Part of a small language model's weights: shifted keys, 9231 steps.
Each number is 50 + 10 x the weight over its row's rms, rounded and kept within 0 to 99. Layers, rows and columns count from 0. The size before them is the row's rms in percent of the matrix's.

# up: layer 3 MLP up, 512x128, rms 0.185, rows 312-364, columns 0-63
# down: layer 3 MLP down (transposed), 512x128, rms 0.142, rows 312-363, columns 0-63
up312 100:48 41 41 47 29 66 45 42 40 68 41 51 35 54 67 28 42 58 74 42 44 51 58 39 39 59 53 52 57 17 56 41 42 56 64 38 47 50 53 53 29 59 52 42 50 61 46 38 42 59 46 54 49 58 41 63 49 48 59 52 53 51 58 61
down312 116:60 42 48 59 55 53 54 47 71 16 47 55 14 43 41 52 52 47 51 59 54 42 39 36 34 61 40 47 36 41 63 52 52 69 42 63 53 54 48 44 50 53 57 43 60 60 48 51 47 46 57 44 57 51 42 48 50 39 57 50 51 23 47 54
up313 116:45 37 53 48 50 33 62 39 55 51 25 50 60 41 54 33 47 32 32 49 43 48 49 49 32 56 43 43 36 41 53 51 35 23 62 48 68 50 38 45 52 61 41 48 50 59 57 51 47 65 53 39 33 53 72 57 41 34 45 49 49 57 39 51
down313 113:35 48 56 46 53 57 39 63 58 95 53 48 62 62 56 47 59 73 49 45 32 61 49 63 50 49 49 39 60 32 42 51 42 63 53 81 57 49 47 44 49 58 41 39 67 52 47 53 68 40 48 48 49 36 41 54 54 37 53 50 27 39 41 45
up314 038:51 50 42 57 49 29 52 33 61 58 47 55 46 70 56 57 65 37 57 54 39 47 60 56 43 41 60 32 27 61 47 53 52 55 60 46 58 46 43 66 57 53 25 50 51 44 32 66 54 51 57 58 46 51 62 29 41 46 29 32 36 55 44 33
down314 046:49 48 43 37 51 53 37 76 54 74 35 52 57 55 39 50 38 54 38 51 54 50 53 69 52 35 54 50 25 61 59 58 43 54 44 54 51 58 58 35 56 51 62 32 41 58 66 45 33 67 54 22 46 60 61 51 44 71 29 46 65 55 53 46
up315 097:51 66 62 54 59 57 24 32 44 64 45 59 46 36 52 49 48 50 36 49 66 44 52 49 63 45 37 65 42 71 41 37 39 62 45 49 55 37 45 62 50 58 61 46 57 51 52 60 52 51 65 28 48 48 45 50 54 49 54 64 39 26 43 41
down315 104:47 41 54 62 36 61 46 45 49 47 53 47 49 50 52 29 50 39 36 50 52 40 42 51 52 43 36 38 57 65 48 61 55 35 57 65 30 33 56 56 43 54 48 36 53 37 67 59 67 46 51 52 54 40 48 45 77 41 63 56 36 51 55 44
up316 120:59 64 47 54 43 49 57 60 54 58 53 49 45 35 62 62 28 57 39 51 55 51 40 57 42 48 55 38 56 59 57 53 53 54 46 29 59 70 77 47 62 38 52 52 38 34 57 60 47 34 52 62 49 51 53 53 53 54 62 35 48 41 54 63
down316 113:52 68 47 59 45 48 53 48 51 67 42 38 71 61 52 59 54 51 55 45 41 59 60 51 38 42 47 40 56 44 51 48 58 38 55 76 63 79 39 40 52 61 58 64 58 47 43 32 58 41 38 51 53 32 54 49 52 38 46 52 67 47 64 36
up317 110:38 43 53 46 53 52 35 52 48 47 47 55 57 69 38 49 69 43 55 73 39 46 41 44 55 50 46 46 45 53 47 53 50 57 62 35 61 47 48 48 53 31 51 44 24 53 27 54 34 37 55 44 56 45 49 40 36 44 57 51 38 50 49 44
down317 109:56 57 42 55 47 46 57 60 51 49 53 49 43 52 39 66 57 42 41 51 60 33 45 40 30 53 55 46 62 56 56 66 56 57 67 34 51 41 62 60 47 37 37 55 18 40 46 52 47 61 41 62 51 51 36 52 47 58 73 54 35 67 48 51
up318 112:68 53 55 36 47 64 63 53 44 56 39 58 56 48 56 40 59 53 30 58 41 56 50 30 51 46 52 49 32 53 53 65 57 67 51 38 54 60 63 41 46 37 52 66 44 36 54 55 41 51 35 45 45 35 43 52 51 46 48 71 63 56 40 52
down318 110:50 44 47 54 52 57 43 41 54 60 35 46 52 41 62 60 47 42 33 53 48 41 51 48 48 43 45 53 68 62 41 67 45 37 69 46 67 36 52 55 48 48 41 45 52 48 46 46 83 59 47 50 66 46 39 46 58 58 44 57 45 31 52 49
up319 017:60 47 53 58 41 56 51 57 49 62 68 65 52 34 59 39 61 56 38 59 38 45 39 36 71 53 55 57 43 56 68 41 60 60 66 43 58 48 62 53 46 47 47 62 51 34 52 42 42 62 50 50 41 31 69 51 61 52 86 61 45 45 50 45
down319 027:48 51 46 51 48 80 57 51 40 53 59 33 39 57 35 64 54 55 49 52 46 33 55 48 52 47 55 43 50 63 52 43 44 32 51 66 48 60 60 38 52 46 34 45 56 32 54 56 53 39 41 51 55 50 38 35 30 48 42 46 89 43 51 61
up320 107:38 46 62 52 35 41 52 61 46 61 50 38 55 59 48 41 37 44 33 37 70 54 36 50 63 57 62 42 59 53 49 59 58 36 63 40 59 50 38 59 52 54 44 50 52 45 60 63 41 70 48 57 59 54 58 45 41 46 54 49 52 79 56 46
down320 106:52 71 50 71 46 38 56 51 49 11 39 53 70 49 54 59 51 47 49 39 35 41 54 50 51 51 43 49 44 51 51 41 42 58 53 69 59 45 37 59 51 41 28 58 61 42 61 44 58 48 55 52 54 56 35 52 33 60 54 49 30 35 50 53
up321 115:30 41 51 62 57 50 58 49 50 50 57 41 34 66 48 41 51 60 67 34 47 31 44 60 47 41 58 71 71 67 41 29 39 37 40 47 57 50 44 50 51 47 55 34 32 62 42 46 57 58 37 60 65 44 51 57 51 39 52 36 47 44 68 48
down321 114:45 42 51 66 25 54 34 46 46 07 43 64 47 48 50 45 40 39 47 59 42 43 52 62 59 61 54 47 38 66 62 51 43 39 62 73 41 73 54 48 48 57 46 52 78 38 50 51 47 61 69 54 62 44 41 36 52 57 39 72 34 51 37 46
up322 114:52 42 46 41 55 57 61 54 46 53 40 54 34 52 32 55 52 63 41 45 50 54 35 47 46 43 39 49 57 39 47 55 34 65 56 38 43 50 64 56 46 49 45 43 32 58 51 58 59 24 50 51 45 51 40 57 64 55 58 23 52 44 57 33
down322 111:44 35 50 60 55 61 44 47 46 44 61 46 43 66 53 53 42 63 42 59 57 56 57 50 43 61 46 59 37 36 40 48 45 49 57 56 63 58 56 46 45 51 62 63 60 45 47 42 29 70 54 50 38 63 40 57 49 67 56 36 45 30 44 62
up323 114:43 53 49 53 54 46 41 46 57 64 48 54 37 61 36 34 46 58 70 52 57 47 33 32 61 57 57 41 56 60 45 32 36 59 53 49 53 36 37 68 34 39 47 39 50 63 49 42 45 57 56 63 50 56 38 39 47 65 44 46 57 46 45 50
down323 110:49 45 64 63 29 49 50 42 40 34 56 54 42 54 56 52 53 50 38 47 54 45 54 48 72 75 49 48 68 45 52 43 47 54 67 58 30 40 57 63 59 43 56 70 62 51 64 56 46 55 58 28 48 50 34 51 62 62 54 35 62 55 44 57
up324 124:49 63 57 47 52 57 57 52 47 68 61 41 38 46 42 56 36 55 35 61 62 53 48 64 40 65 47 69 64 54 60 49 48 30 63 43 63 38 57 65 41 33 43 30 38 40 30 51 74 59 37 58 54 61 49 46 42 58 54 59 54 57 51 59
down324 117:40 51 32 64 53 49 60 40 42 66 65 54 80 56 37 53 50 57 51 46 57 59 56 52 62 51 62 52 51 28 42 32 58 28 39 65 50 47 57 48 68 60 57 37 58 44 59 55 49 52 53 39 59 58 49 40 54 54 41 46 41 38 54 47
up325 123:40 41 56 56 40 51 39 71 56 61 46 57 42 59 39 35 47 54 47 56 61 37 56 62 45 57 32 57 49 46 61 62 54 49 58 32 51 37 37 53 32 51 49 48 55 43 46 40 71 37 61 72 58 78 33 45 46 43 49 38 46 59 54 57
down325 113:49 38 69 43 32 46 34 51 53 56 49 61 40 50 40 53 46 45 24 53 51 31 51 47 61 60 50 37 52 49 58 55 48 33 48 40 53 18 42 46 65 57 46 40 36 51 39 60 48 43 54 67 65 70 39 70 53 49 56 56 32 55 54 51
up326 109:51 60 41 66 46 48 55 56 51 52 63 33 36 55 34 61 48 55 58 61 60 51 68 48 55 41 69 63 59 60 71 53 43 56 62 43 61 46 53 63 31 62 47 68 41 43 72 50 52 51 52 51 26 55 57 72 54 47 53 30 53 51 55 57
down326 109:55 73 55 40 52 49 75 44 72 36 59 35 57 64 48 39 47 54 53 52 41 67 54 45 32 37 46 50 29 45 50 38 49 40 58 62 36 58 46 35 51 56 63 46 49 53 47 51 38 30 56 43 60 39 49 65 40 49 31 55 55 42 55 56
up327 111:54 50 56 49 39 66 48 45 66 60 53 59 53 64 54 30 29 69 65 67 57 55 57 44 56 38 69 66 53 56 44 55 54 63 65 44 42 31 51 54 29 54 56 62 41 53 50 49 60 54 57 50 71 60 42 48 30 65 51 55 50 68 52 34
down327 109:47 66 47 40 58 49 69 62 53 42 49 35 35 32 47 26 49 55 40 44 51 59 47 49 42 43 44 47 27 48 52 56 46 55 53 51 53 61 46 48 54 58 43 55 69 76 40 44 54 35 54 48 45 60 44 32 45 30 56 48 40 27 62 70
up328 012:36 52 48 73 58 43 49 56 60 75 56 69 43 56 49 69 65 51 55 47 52 48 49 65 38 62 42 49 56 38 55 59 54 61 45 59 53 50 63 47 44 46 42 46 56 43 40 29 45 45 39 41 49 45 50 37 24 52 26 31 47 60 56 59
down328 021:50 49 45 39 34 41 54 54 43 32 61 52 42 43 47 65 53 49 49 50 65 57 49 43 59 38 53 74 51 48 58 62 43 67 78 62 45 52 51 51 53 65 61 49 51 56 51 44 58 63 51 47 55 59 55 47 33 50 60 47 90 49 42 58
up329 112:52 50 48 41 61 46 48 61 46 65 44 37 39 52 66 42 33 72 51 67 51 43 52 48 53 39 29 46 53 57 41 57 52 39 66 42 44 46 42 63 60 35 41 53 49 56 56 48 48 58 51 64 61 57 41 50 61 69 58 56 54 50 41 38
down329 109:57 53 18 29 54 45 51 49 48 58 57 36 61 53 53 41 57 43 52 47 48 75 39 57 40 59 68 46 47 58 46 63 53 61 51 54 46 61 41 22 58 62 42 62 37 37 47 51 50 33 50 59 51 54 55 45 45 60 52 51 66 57 64 60
up330 105:59 40 54 44 61 56 46 62 62 57 43 58 41 25 46 53 68 62 46 44 27 47 65 31 58 57 46 56 49 52 49 39 59 61 65 52 58 59 46 32 55 33 50 51 45 34 60 60 44 46 54 55 56 64 55 45 43 50 38 30 58 48 78 50
down330 104:51 52 49 44 55 52 53 41 51 39 39 50 54 29 46 58 40 49 41 45 53 45 49 37 54 60 39 56 68 49 42 36 49 75 49 58 57 68 62 57 46 65 52 50 25 54 41 46 51 62 51 47 67 34 49 51 25 59 46 38 26 49 59 45
up331 110:34 37 57 52 42 73 42 34 47 61 59 54 46 43 43 45 54 61 63 49 44 58 71 27 59 50 43 66 45 66 49 61 51 64 51 46 51 61 61 38 44 60 43 64 36 48 60 40 54 41 46 53 62 62 33 43 45 60 53 43 53 58 53 37
down331 113:51 41 44 44 54 51 43 60 65 40 46 50 21 39 35 51 41 56 48 43 54 42 65 50 48 30 60 43 53 56 36 61 36 56 28 55 64 55 27 25 50 40 54 54 55 48 45 44 42 45 56 52 46 56 52 70 50 39 59 36 49 39 57 47
up332 102:50 43 30 39 58 37 47 66 34 52 42 59 31 35 25 61 51 37 47 54 54 52 46 57 44 49 43 37 47 67 60 31 43 50 54 41 52 54 59 53 36 47 37 51 61 31 44 47 39 52 64 64 27 43 52 60 62 33 41 45 49 43 56 58
down332 102:47 68 43 42 57 47 59 37 47 53 55 49 50 50 46 35 55 51 53 37 55 55 55 45 52 58 50 60 45 50 53 58 57 48 45 33 54 38 53 42 49 64 31 50 48 51 52 51 43 47 42 41 51 59 57 45 65 53 55 43 26 72 49 53
up333 010:37 67 45 69 49 55 54 55 39 65 52 48 58 49 58 49 33 41 45 54 31 46 53 44 54 35 69 59 46 47 66 64 57 48 53 45 52 69 37 50 51 54 52 57 57 47 40 58 51 39 45 40 47 60 66 51 42 32 47 47 47 53 54 66
down333 020:51 55 34 41 46 35 56 69 49 55 55 60 38 44 52 42 54 40 39 55 42 47 54 54 49 56 52 53 42 58 48 59 55 47 47 79 64 58 63 38 42 56 60 35 34 43 46 64 47 55 71 34 58 43 51 39 52 48 46 52 64 56 67 51
up334 015:70 35 50 50 45 54 42 55 50 68 52 32 73 51 52 38 56 61 63 47 65 46 60 42 56 52 57 60 46 41 42 53 32 54 50 37 66 48 54 49 41 60 39 42 56 52 37 49 44 39 54 56 65 68 47 48 49 71 37 38 50 56 58 60
down334 023:48 64 68 47 45 68 35 56 42 48 44 44 44 36 32 34 47 47 48 61 64 57 65 49 63 57 57 62 45 52 52 60 50 42 36 61 44 49 50 46 54 61 46 63 56 70 45 55 48 52 39 43 50 43 58 59 56 49 32 50 66 47 46 38
up335 110:44 28 65 53 61 63 38 37 51 55 42 48 49 56 43 55 51 45 42 73 47 45 51 58 63 55 43 54 44 57 47 45 70 66 34 49 25 70 46 61 34 44 58 38 59 62 49 59 48 52 45 45 45 49 52 61 45 50 53 61 47 50 54 36
down335 116:50 34 41 54 31 71 50 60 62 22 48 30 64 58 45 53 54 50 50 50 50 62 53 48 59 54 59 45 47 50 55 51 59 58 46 74 43 60 38 40 59 50 45 44 79 58 59 59 53 47 56 48 51 50 42 61 48 50 63 53 47 47 55 49
up336 108:51 53 60 54 37 48 47 51 22 52 62 53 33 35 54 69 46 35 65 47 49 68 63 58 61 69 55 40 58 61 48 44 44 57 42 40 50 55 36 58 61 55 56 37 45 62 42 53 55 64 34 41 41 71 29 45 35 46 62 46 51 62 50 54
down336 109:58 68 39 50 61 30 63 67 55 53 65 40 40 43 63 50 51 54 41 61 60 55 41 60 38 42 53 40 72 26 44 51 55 36 47 54 42 55 50 31 65 48 42 54 71 42 65 58 43 46 51 55 49 34 67 48 62 44 51 61 66 42 37 66
up337 022:39 57 40 60 44 48 55 35 54 58 43 52 49 39 33 60 57 54 32 45 37 35 50 56 46 43 37 33 53 52 41 45 55 55 44 47 47 60 50 61 46 56 66 50 47 55 63 49 42 71 59 35 49 35 58 23 45 42 35 66 69 54 34 46
down337 030:48 59 29 58 48 53 67 59 61 78 33 42 57 39 41 46 36 28 61 47 52 46 41 46 48 57 83 55 50 36 63 45 44 44 62 29 41 36 52 44 33 52 56 53 53 45 58 56 56 46 45 53 40 57 57 36 57 63 40 40 47 51 52 43
up338 107:52 51 64 58 36 46 49 73 39 47 58 54 33 66 49 52 36 46 48 58 40 47 42 53 44 39 31 54 55 50 30 53 45 66 43 45 55 60 49 62 64 57 69 47 45 45 42 43 52 39 61 52 49 65 65 78 65 71 43 56 49 46 49 36
down338 109:54 48 42 51 48 48 52 47 47 02 54 51 56 58 60 45 50 30 60 31 53 56 57 53 48 51 56 52 54 60 63 72 72 44 62 67 53 40 35 47 61 39 55 39 61 55 48 40 42 39 48 57 47 72 39 34 45 49 56 52 38 44 54 47
up339 103:56 58 47 65 42 49 51 60 42 59 49 37 32 44 52 63 58 58 44 64 45 41 39 53 55 41 48 46 78 58 55 45 22 55 47 48 45 62 56 71 48 69 51 58 41 42 62 39 55 61 61 51 43 47 52 59 56 46 57 46 56 47 54 71
down339 104:43 57 51 35 56 52 50 70 44 51 66 41 58 40 44 32 45 68 50 41 65 55 50 54 46 59 42 46 47 67 35 37 40 48 43 57 45 62 64 53 37 39 32 50 67 52 45 52 75 28 60 44 56 57 53 38 40 47 40 36 47 53 49 46
up340 110:50 49 41 52 54 47 42 58 56 59 42 45 49 45 46 61 51 64 45 38 49 40 38 63 45 35 67 58 49 42 47 46 41 58 46 38 38 54 51 56 47 52 46 45 50 60 55 67 35 66 73 60 31 38 60 63 55 40 57 40 50 31 47 43
down340 108:59 43 39 57 56 35 53 43 37 27 49 53 49 47 48 51 41 50 38 56 45 48 44 60 38 52 53 54 55 47 48 51 38 60 42 55 57 58 51 52 44 48 36 58 43 48 55 48 44 59 55 52 46 36 44 04 67 49 55 44 76 35 58 41
up341 023:44 55 50 49 64 53 37 53 54 66 21 57 66 64 54 36 40 53 39 54 40 48 52 52 65 67 52 61 53 55 52 59 55 35 40 42 37 32 61 44 32 60 58 50 52 47 59 31 45 43 46 50 50 63 47 62 40 52 53 42 64 52 79 54
down341 034:53 58 53 79 46 45 63 49 28 41 63 39 41 41 53 49 42 54 30 42 51 42 32 57 50 53 62 70 51 54 54 42 50 54 67 51 49 70 48 42 55 49 38 60 30 51 76 42 46 36 45 49 51 44 45 43 41 63 43 40 54 52 50 46
up342 115:52 61 55 56 43 41 48 61 35 58 33 37 44 36 59 56 52 59 46 50 30 39 54 63 38 41 58 64 53 42 55 35 50 45 44 56 49 49 50 62 57 70 46 72 51 54 58 49 62 42 64 46 48 34 62 61 43 52 50 46 55 42 57 46
down342 110:46 41 61 43 51 66 55 39 51 39 52 61 54 50 48 27 47 60 50 43 50 64 36 22 55 53 39 38 51 77 63 46 52 58 60 80 61 53 66 64 22 27 36 58 51 52 49 63 43 40 43 51 54 44 58 42 39 54 47 59 48 54 44 64
up343 118:48 78 33 54 43 53 57 57 64 55 60 65 29 46 57 50 46 46 43 47 62 55 67 47 49 47 42 51 59 53 49 64 40 43 53 47 51 64 68 51 55 35 44 51 42 51 50 44 51 58 48 54 64 63 50 39 32 50 59 65 41 56 60 60
down343 110:57 54 41 53 47 41 59 58 42 74 63 36 62 58 61 49 40 70 47 43 56 64 43 65 37 42 27 58 56 44 62 46 53 56 52 70 54 60 42 51 38 22 32 49 30 49 46 53 52 41 43 34 36 30 53 45 60 46 56 50 39 51 37 40
up344 111:44 46 58 56 58 53 50 37 50 56 40 50 50 60 52 42 40 44 46 43 55 41 36 58 40 49 48 64 34 39 47 56 66 43 53 44 72 57 26 60 63 59 54 53 51 59 58 66 46 51 63 53 55 49 56 65 63 57 55 69 57 42 44 40
down344 108:42 28 62 36 62 52 50 44 47 52 44 51 65 44 52 45 59 51 59 29 59 52 50 60 51 54 60 35 61 54 48 59 65 58 52 36 66 44 32 39 43 51 63 56 57 68 54 52 57 50 52 43 49 52 52 61 52 54 54 38 58 59 34 38
up345 104:53 57 54 49 50 45 62 73 61 61 38 35 39 64 54 53 49 37 55 41 59 41 54 36 49 29 57 43 53 43 46 50 39 49 52 51 55 49 63 51 57 21 34 60 40 38 43 56 63 61 50 61 44 51 44 56 54 33 68 42 43 46 48 44
down345 100:52 45 39 57 57 53 54 61 61 34 44 42 51 48 52 60 44 52 49 26 37 59 62 54 45 55 56 55 39 54 52 49 52 65 67 60 55 64 67 37 45 34 46 59 43 40 44 55 57 66 50 38 58 67 51 39 55 44 56 52 46 73 34 51
up346 107:45 46 52 47 50 58 50 64 58 51 48 42 36 47 62 43 54 43 36 46 46 40 39 46 53 57 49 50 66 41 63 48 46 44 41 42 71 25 56 56 35 54 56 46 51 61 48 66 46 58 56 48 38 58 61 60 63 43 47 45 59 46 55 40
down346 109:51 52 41 60 50 50 43 43 48 44 38 53 42 68 45 37 59 67 56 43 45 49 49 38 66 64 51 51 28 56 41 64 44 77 57 33 44 61 45 58 48 43 51 42 76 54 53 53 52 65 48 52 51 53 48 51 57 36 58 42 46 52 64 46
up347 108:40 51 82 48 62 68 58 71 61 68 58 45 53 56 50 65 57 59 64 49 60 49 34 41 67 45 51 57 48 43 47 59 53 64 53 44 44 41 58 52 40 62 52 48 49 57 37 45 59 54 58 55 38 54 41 39 58 44 49 45 41 47 63 45
down347 109:50 59 37 35 48 40 43 55 40 24 53 58 51 39 42 47 60 53 41 61 50 54 47 58 58 62 50 50 54 56 62 47 44 52 47 45 49 28 54 43 31 42 48 40 17 43 48 58 57 44 44 46 52 58 56 58 28 53 40 50 46 50 51 42
up348 103:50 56 57 58 48 45 45 49 37 54 51 55 52 55 45 61 40 38 51 36 57 47 56 42 64 35 46 51 52 51 48 39 60 62 49 44 26 43 38 38 52 44 49 41 53 70 54 43 37 55 42 46 57 46 60 53 51 49 56 61 55 48 56 43
down348 106:47 58 50 52 54 54 48 57 36 44 55 59 76 70 42 45 59 41 71 56 49 61 42 44 56 61 63 64 58 34 56 58 65 52 48 70 65 58 42 49 71 58 60 55 45 42 45 54 63 43 54 52 59 49 56 56 37 62 48 41 48 62 42 49
up349 113:53 71 45 47 55 44 65 64 54 61 46 43 45 30 40 52 55 61 62 49 39 58 46 41 48 52 59 49 46 66 56 51 54 59 52 40 62 66 47 55 39 39 35 76 36 41 44 60 64 59 56 50 52 58 39 41 14 56 52 39 48 67 46 41
down349 117:39 55 63 66 52 50 33 49 49 42 46 51 66 57 59 53 40 36 55 35 46 48 53 37 43 31 65 52 51 42 49 40 54 57 40 88 47 56 64 53 65 31 52 55 87 58 40 47 56 47 57 60 60 44 61 42 52 43 60 54 45 50 62 61
up350 112:36 40 57 45 48 48 61 47 33 49 31 39 60 51 50 52 38 40 40 39 45 56 66 50 59 53 48 41 54 44 47 57 63 44 48 47 50 37 57 30 46 71 53 53 40 67 58 36 37 56 60 37 53 55 42 46 66 28 34 55 56 51 47 54
down350 105:49 25 44 58 41 61 43 40 62 51 56 52 56 34 62 43 49 70 56 63 62 51 58 47 58 35 43 54 51 55 30 67 43 61 60 43 50 72 55 37 58 49 55 55 49 50 50 41 54 53 59 64 44 46 47 59 64 59 52 46 72 42 60 56
up351 020:42 56 44 61 42 42 47 54 42 64 62 46 59 65 47 69 44 61 47 55 34 39 48 37 70 45 55 49 49 53 65 54 37 57 41 39 52 49 54 60 60 50 70 33 55 85 55 50 49 48 52 57 45 35 69 59 54 50 58 37 58 32 45 67
down351 031:52 39 62 56 41 49 54 44 46 44 57 49 41 64 35 56 66 56 46 45 66 45 46 58 53 47 52 44 63 49 62 67 45 57 42 37 34 40 44 52 48 59 63 59 28 42 44 55 46 39 36 34 52 61 53 38 41 57 39 58 65 34 47 47
up352 112:53 55 46 44 70 56 68 52 48 45 33 59 47 34 39 71 64 64 40 49 56 54 47 43 42 54 64 37 45 50 59 59 57 46 44 49 61 61 42 44 59 34 48 55 44 39 41 59 50 69 67 64 43 27 57 42 37 50 56 41 60 47 37 49
down352 112:45 30 54 42 48 40 47 44 48 60 58 56 51 51 44 45 36 54 39 62 59 45 56 55 40 55 69 65 34 62 53 54 56 64 36 65 58 43 45 53 50 58 40 30 41 58 51 45 53 62 66 34 52 53 45 53 45 64 31 45 33 38 59 47
up353 112:51 46 58 44 47 51 55 41 57 67 54 39 50 52 40 71 51 65 61 50 40 47 55 44 54 60 36 37 50 51 70 45 48 53 52 43 40 47 39 53 51 51 47 44 41 47 48 45 52 50 45 67 39 55 49 36 42 45 45 51 52 70 42 53
down353 109:55 39 63 55 59 47 59 53 41 40 67 38 32 40 48 48 56 38 46 43 39 39 40 43 32 53 49 60 57 56 57 45 46 29 48 48 46 40 51 32 40 58 40 49 55 49 44 51 44 52 63 81 39 47 47 53 53 57 59 36 46 59 63 48
up354 117:56 43 62 32 28 54 51 60 38 65 59 61 42 55 63 75 51 41 56 69 46 46 64 41 61 59 59 60 61 55 49 32 71 50 50 50 52 51 28 50 53 39 43 54 52 50 48 38 50 38 59 45 48 55 48 45 45 48 61 45 59 59 61 36
down354 115:60 51 46 46 60 50 60 55 58 47 79 46 49 75 54 52 58 54 59 45 47 57 58 50 54 57 53 35 56 68 57 42 46 56 49 61 54 52 61 66 50 19 44 52 63 72 42 56 47 50 62 46 42 48 49 57 66 54 45 35 71 47 42 58
up355 123:39 63 59 56 63 65 54 53 55 63 54 51 41 54 56 59 51 59 48 28 64 53 38 37 57 35 63 40 47 51 44 46 38 62 47 46 33 53 56 58 40 42 37 50 46 40 66 42 52 57 66 34 63 47 48 30 59 66 66 45 61 58 47 51
down355 115:54 62 70 60 68 57 58 50 63 61 52 57 24 53 56 53 57 48 57 33 43 45 49 44 31 50 60 18 42 66 51 52 52 53 45 39 42 58 52 51 56 51 44 66 54 38 59 38 59 57 51 48 48 66 44 31 54 73 52 51 69 79 59 52
up356 106:37 46 42 60 61 66 60 43 49 64 33 61 55 41 66 61 49 66 54 46 69 51 47 30 45 36 51 36 56 49 50 48 42 50 40 44 43 50 66 49 55 49 56 45 39 58 64 49 56 49 58 52 63 53 52 53 45 55 57 45 63 66 33 55
down356 106:71 67 56 42 63 41 75 43 42 41 55 31 20 43 41 58 60 41 57 43 29 40 35 41 26 51 47 49 52 51 43 50 58 44 44 39 50 50 38 45 43 66 53 51 47 54 52 47 52 56 46 53 41 41 53 55 44 48 61 60 42 43 53 44
up357 107:45 56 42 45 57 47 60 58 38 53 31 39 44 49 37 67 46 64 47 66 71 49 35 34 47 39 81 36 41 72 46 48 59 44 56 56 43 39 45 50 45 44 43 64 41 68 59 50 64 58 53 55 41 50 39 59 47 52 44 34 53 54 42 44
down357 120:44 27 63 47 52 46 50 50 51 21 44 52 39 52 46 54 43 53 32 42 50 44 49 52 46 63 68 55 44 76 40 38 51 57 50 53 62 36 42 55 56 47 64 47 48 61 46 64 46 59 54 44 54 55 49 52 42 36 40 57 48 47 37 46
up358 107:47 63 62 43 66 38 63 54 48 56 47 44 34 46 54 44 53 51 58 64 51 40 24 39 66 53 41 52 45 60 57 41 49 63 54 43 62 35 58 59 40 44 48 53 44 42 66 52 64 35 41 30 59 60 35 48 46 51 41 39 59 60 35 58
down358 105:41 41 34 68 44 41 45 52 24 28 47 75 44 49 39 48 41 66 41 66 54 44 67 40 50 56 46 44 52 48 37 47 54 55 45 52 48 46 54 50 49 54 62 61 48 47 37 26 57 48 61 49 46 31 62 39 39 37 48 60 46 40 57 29
up359 101:44 31 47 56 35 47 47 56 62 59 59 48 48 43 57 53 29 37 55 56 54 53 64 69 59 70 40 51 50 63 47 39 49 52 37 48 41 66 53 56 71 54 46 61 50 49 44 40 53 37 45 33 62 56 67 56 56 53 51 58 50 58 52 36
down359 112:51 40 40 48 47 50 52 47 46 17 61 56 63 69 34 47 50 48 59 68 79 36 50 53 50 71 50 44 55 62 43 54 44 61 45 75 41 65 46 70 64 39 56 43 55 55 44 49 67 29 51 65 35 48 56 53 53 54 56 39 46 61 50 49
up360 021:48 44 73 46 48 30 37 29 48 65 58 46 52 46 63 33 52 42 45 41 61 60 37 58 47 61 57 64 62 44 64 42 44 26 41 39 57 48 37 51 42 66 43 45 44 52 47 56 49 61 42 43 51 54 57 40 59 18 35 65 53 46 56 46
down360 033:48 28 51 49 50 54 44 48 36 38 56 49 48 53 40 54 34 54 45 44 51 41 55 50 53 64 40 70 45 27 46 40 61 62 59 36 69 42 43 44 49 39 33 53 56 14 39 56 59 33 53 51 44 53 48 54 32 55 49 43 72 47 56 44
up361 015:39 54 74 57 47 57 26 46 53 70 49 49 47 50 58 28 72 46 61 49 49 44 50 30 48 44 51 41 60 46 36 53 47 72 51 62 37 65 46 48 51 49 51 56 37 51 73 38 59 55 41 59 45 49 44 56 69 59 34 38 43 51 53 43
down361 025:51 57 45 47 59 56 48 63 56 44 57 59 67 56 45 59 48 44 55 53 48 40 56 49 65 46 43 48 43 50 50 62 57 59 46 51 50 47 59 51 50 60 34 53 08 52 55 46 51 41 44 27 48 53 47 62 41 82 46 35 44 50 68 39
up362 112:44 50 58 48 51 40 37 42 19 50 40 54 48 49 35 65 47 34 42 32 44 50 47 52 55 29 62 39 59 64 53 37 49 57 40 55 50 60 36 56 46 34 59 54 37 48 47 43 35 69 58 40 33 44 59 36 40 56 36 57 60 45 65 62
down362 115:37 48 52 55 69 60 49 40 39 32 43 64 62 66 45 52 61 68 41 42 43 60 41 53 54 51 59 50 50 57 34 59 42 47 38 73 44 67 22 58 51 38 45 49 39 67 39 55 32 62 45 54 62 47 43 43 50 56 51 48 30 35 59 55
up363 057:45 49 39 52 54 45 40 60 51 59 43 41 61 43 50 56 43 65 42 47 58 47 49 53 34 25 36 55 44 49 47 34 49 47 53 44 74 58 43 68 47 48 52 37 56 59 57 56 58 66 52 54 60 52 64 53 60 41 67 50 53 48 63 36
down363 064:41 62 59 59 37 37 53 65 58 34 51 49 57 43 50 28 50 47 67 58 52 51 60 55 45 36 50 57 40 68 35 33 69 49 57 65 63 55 39 41 33 63 39 65 43 51 52 42 37 50 42 44 63 63 62 56 41 60 34 45 56 58 52 52
up364 119:47 50 56 30 60 46 45 56 59 61 64 63 46 51 52 60 27 74 55 60 70 49 41 37 35 54 36 54 50 48 41 59 36 55 74 47 48 64 51 61 35 47 39 64 48 37 60 40 41 41 65 61 68 48 31 41 56 55 50 41 40 62 49 56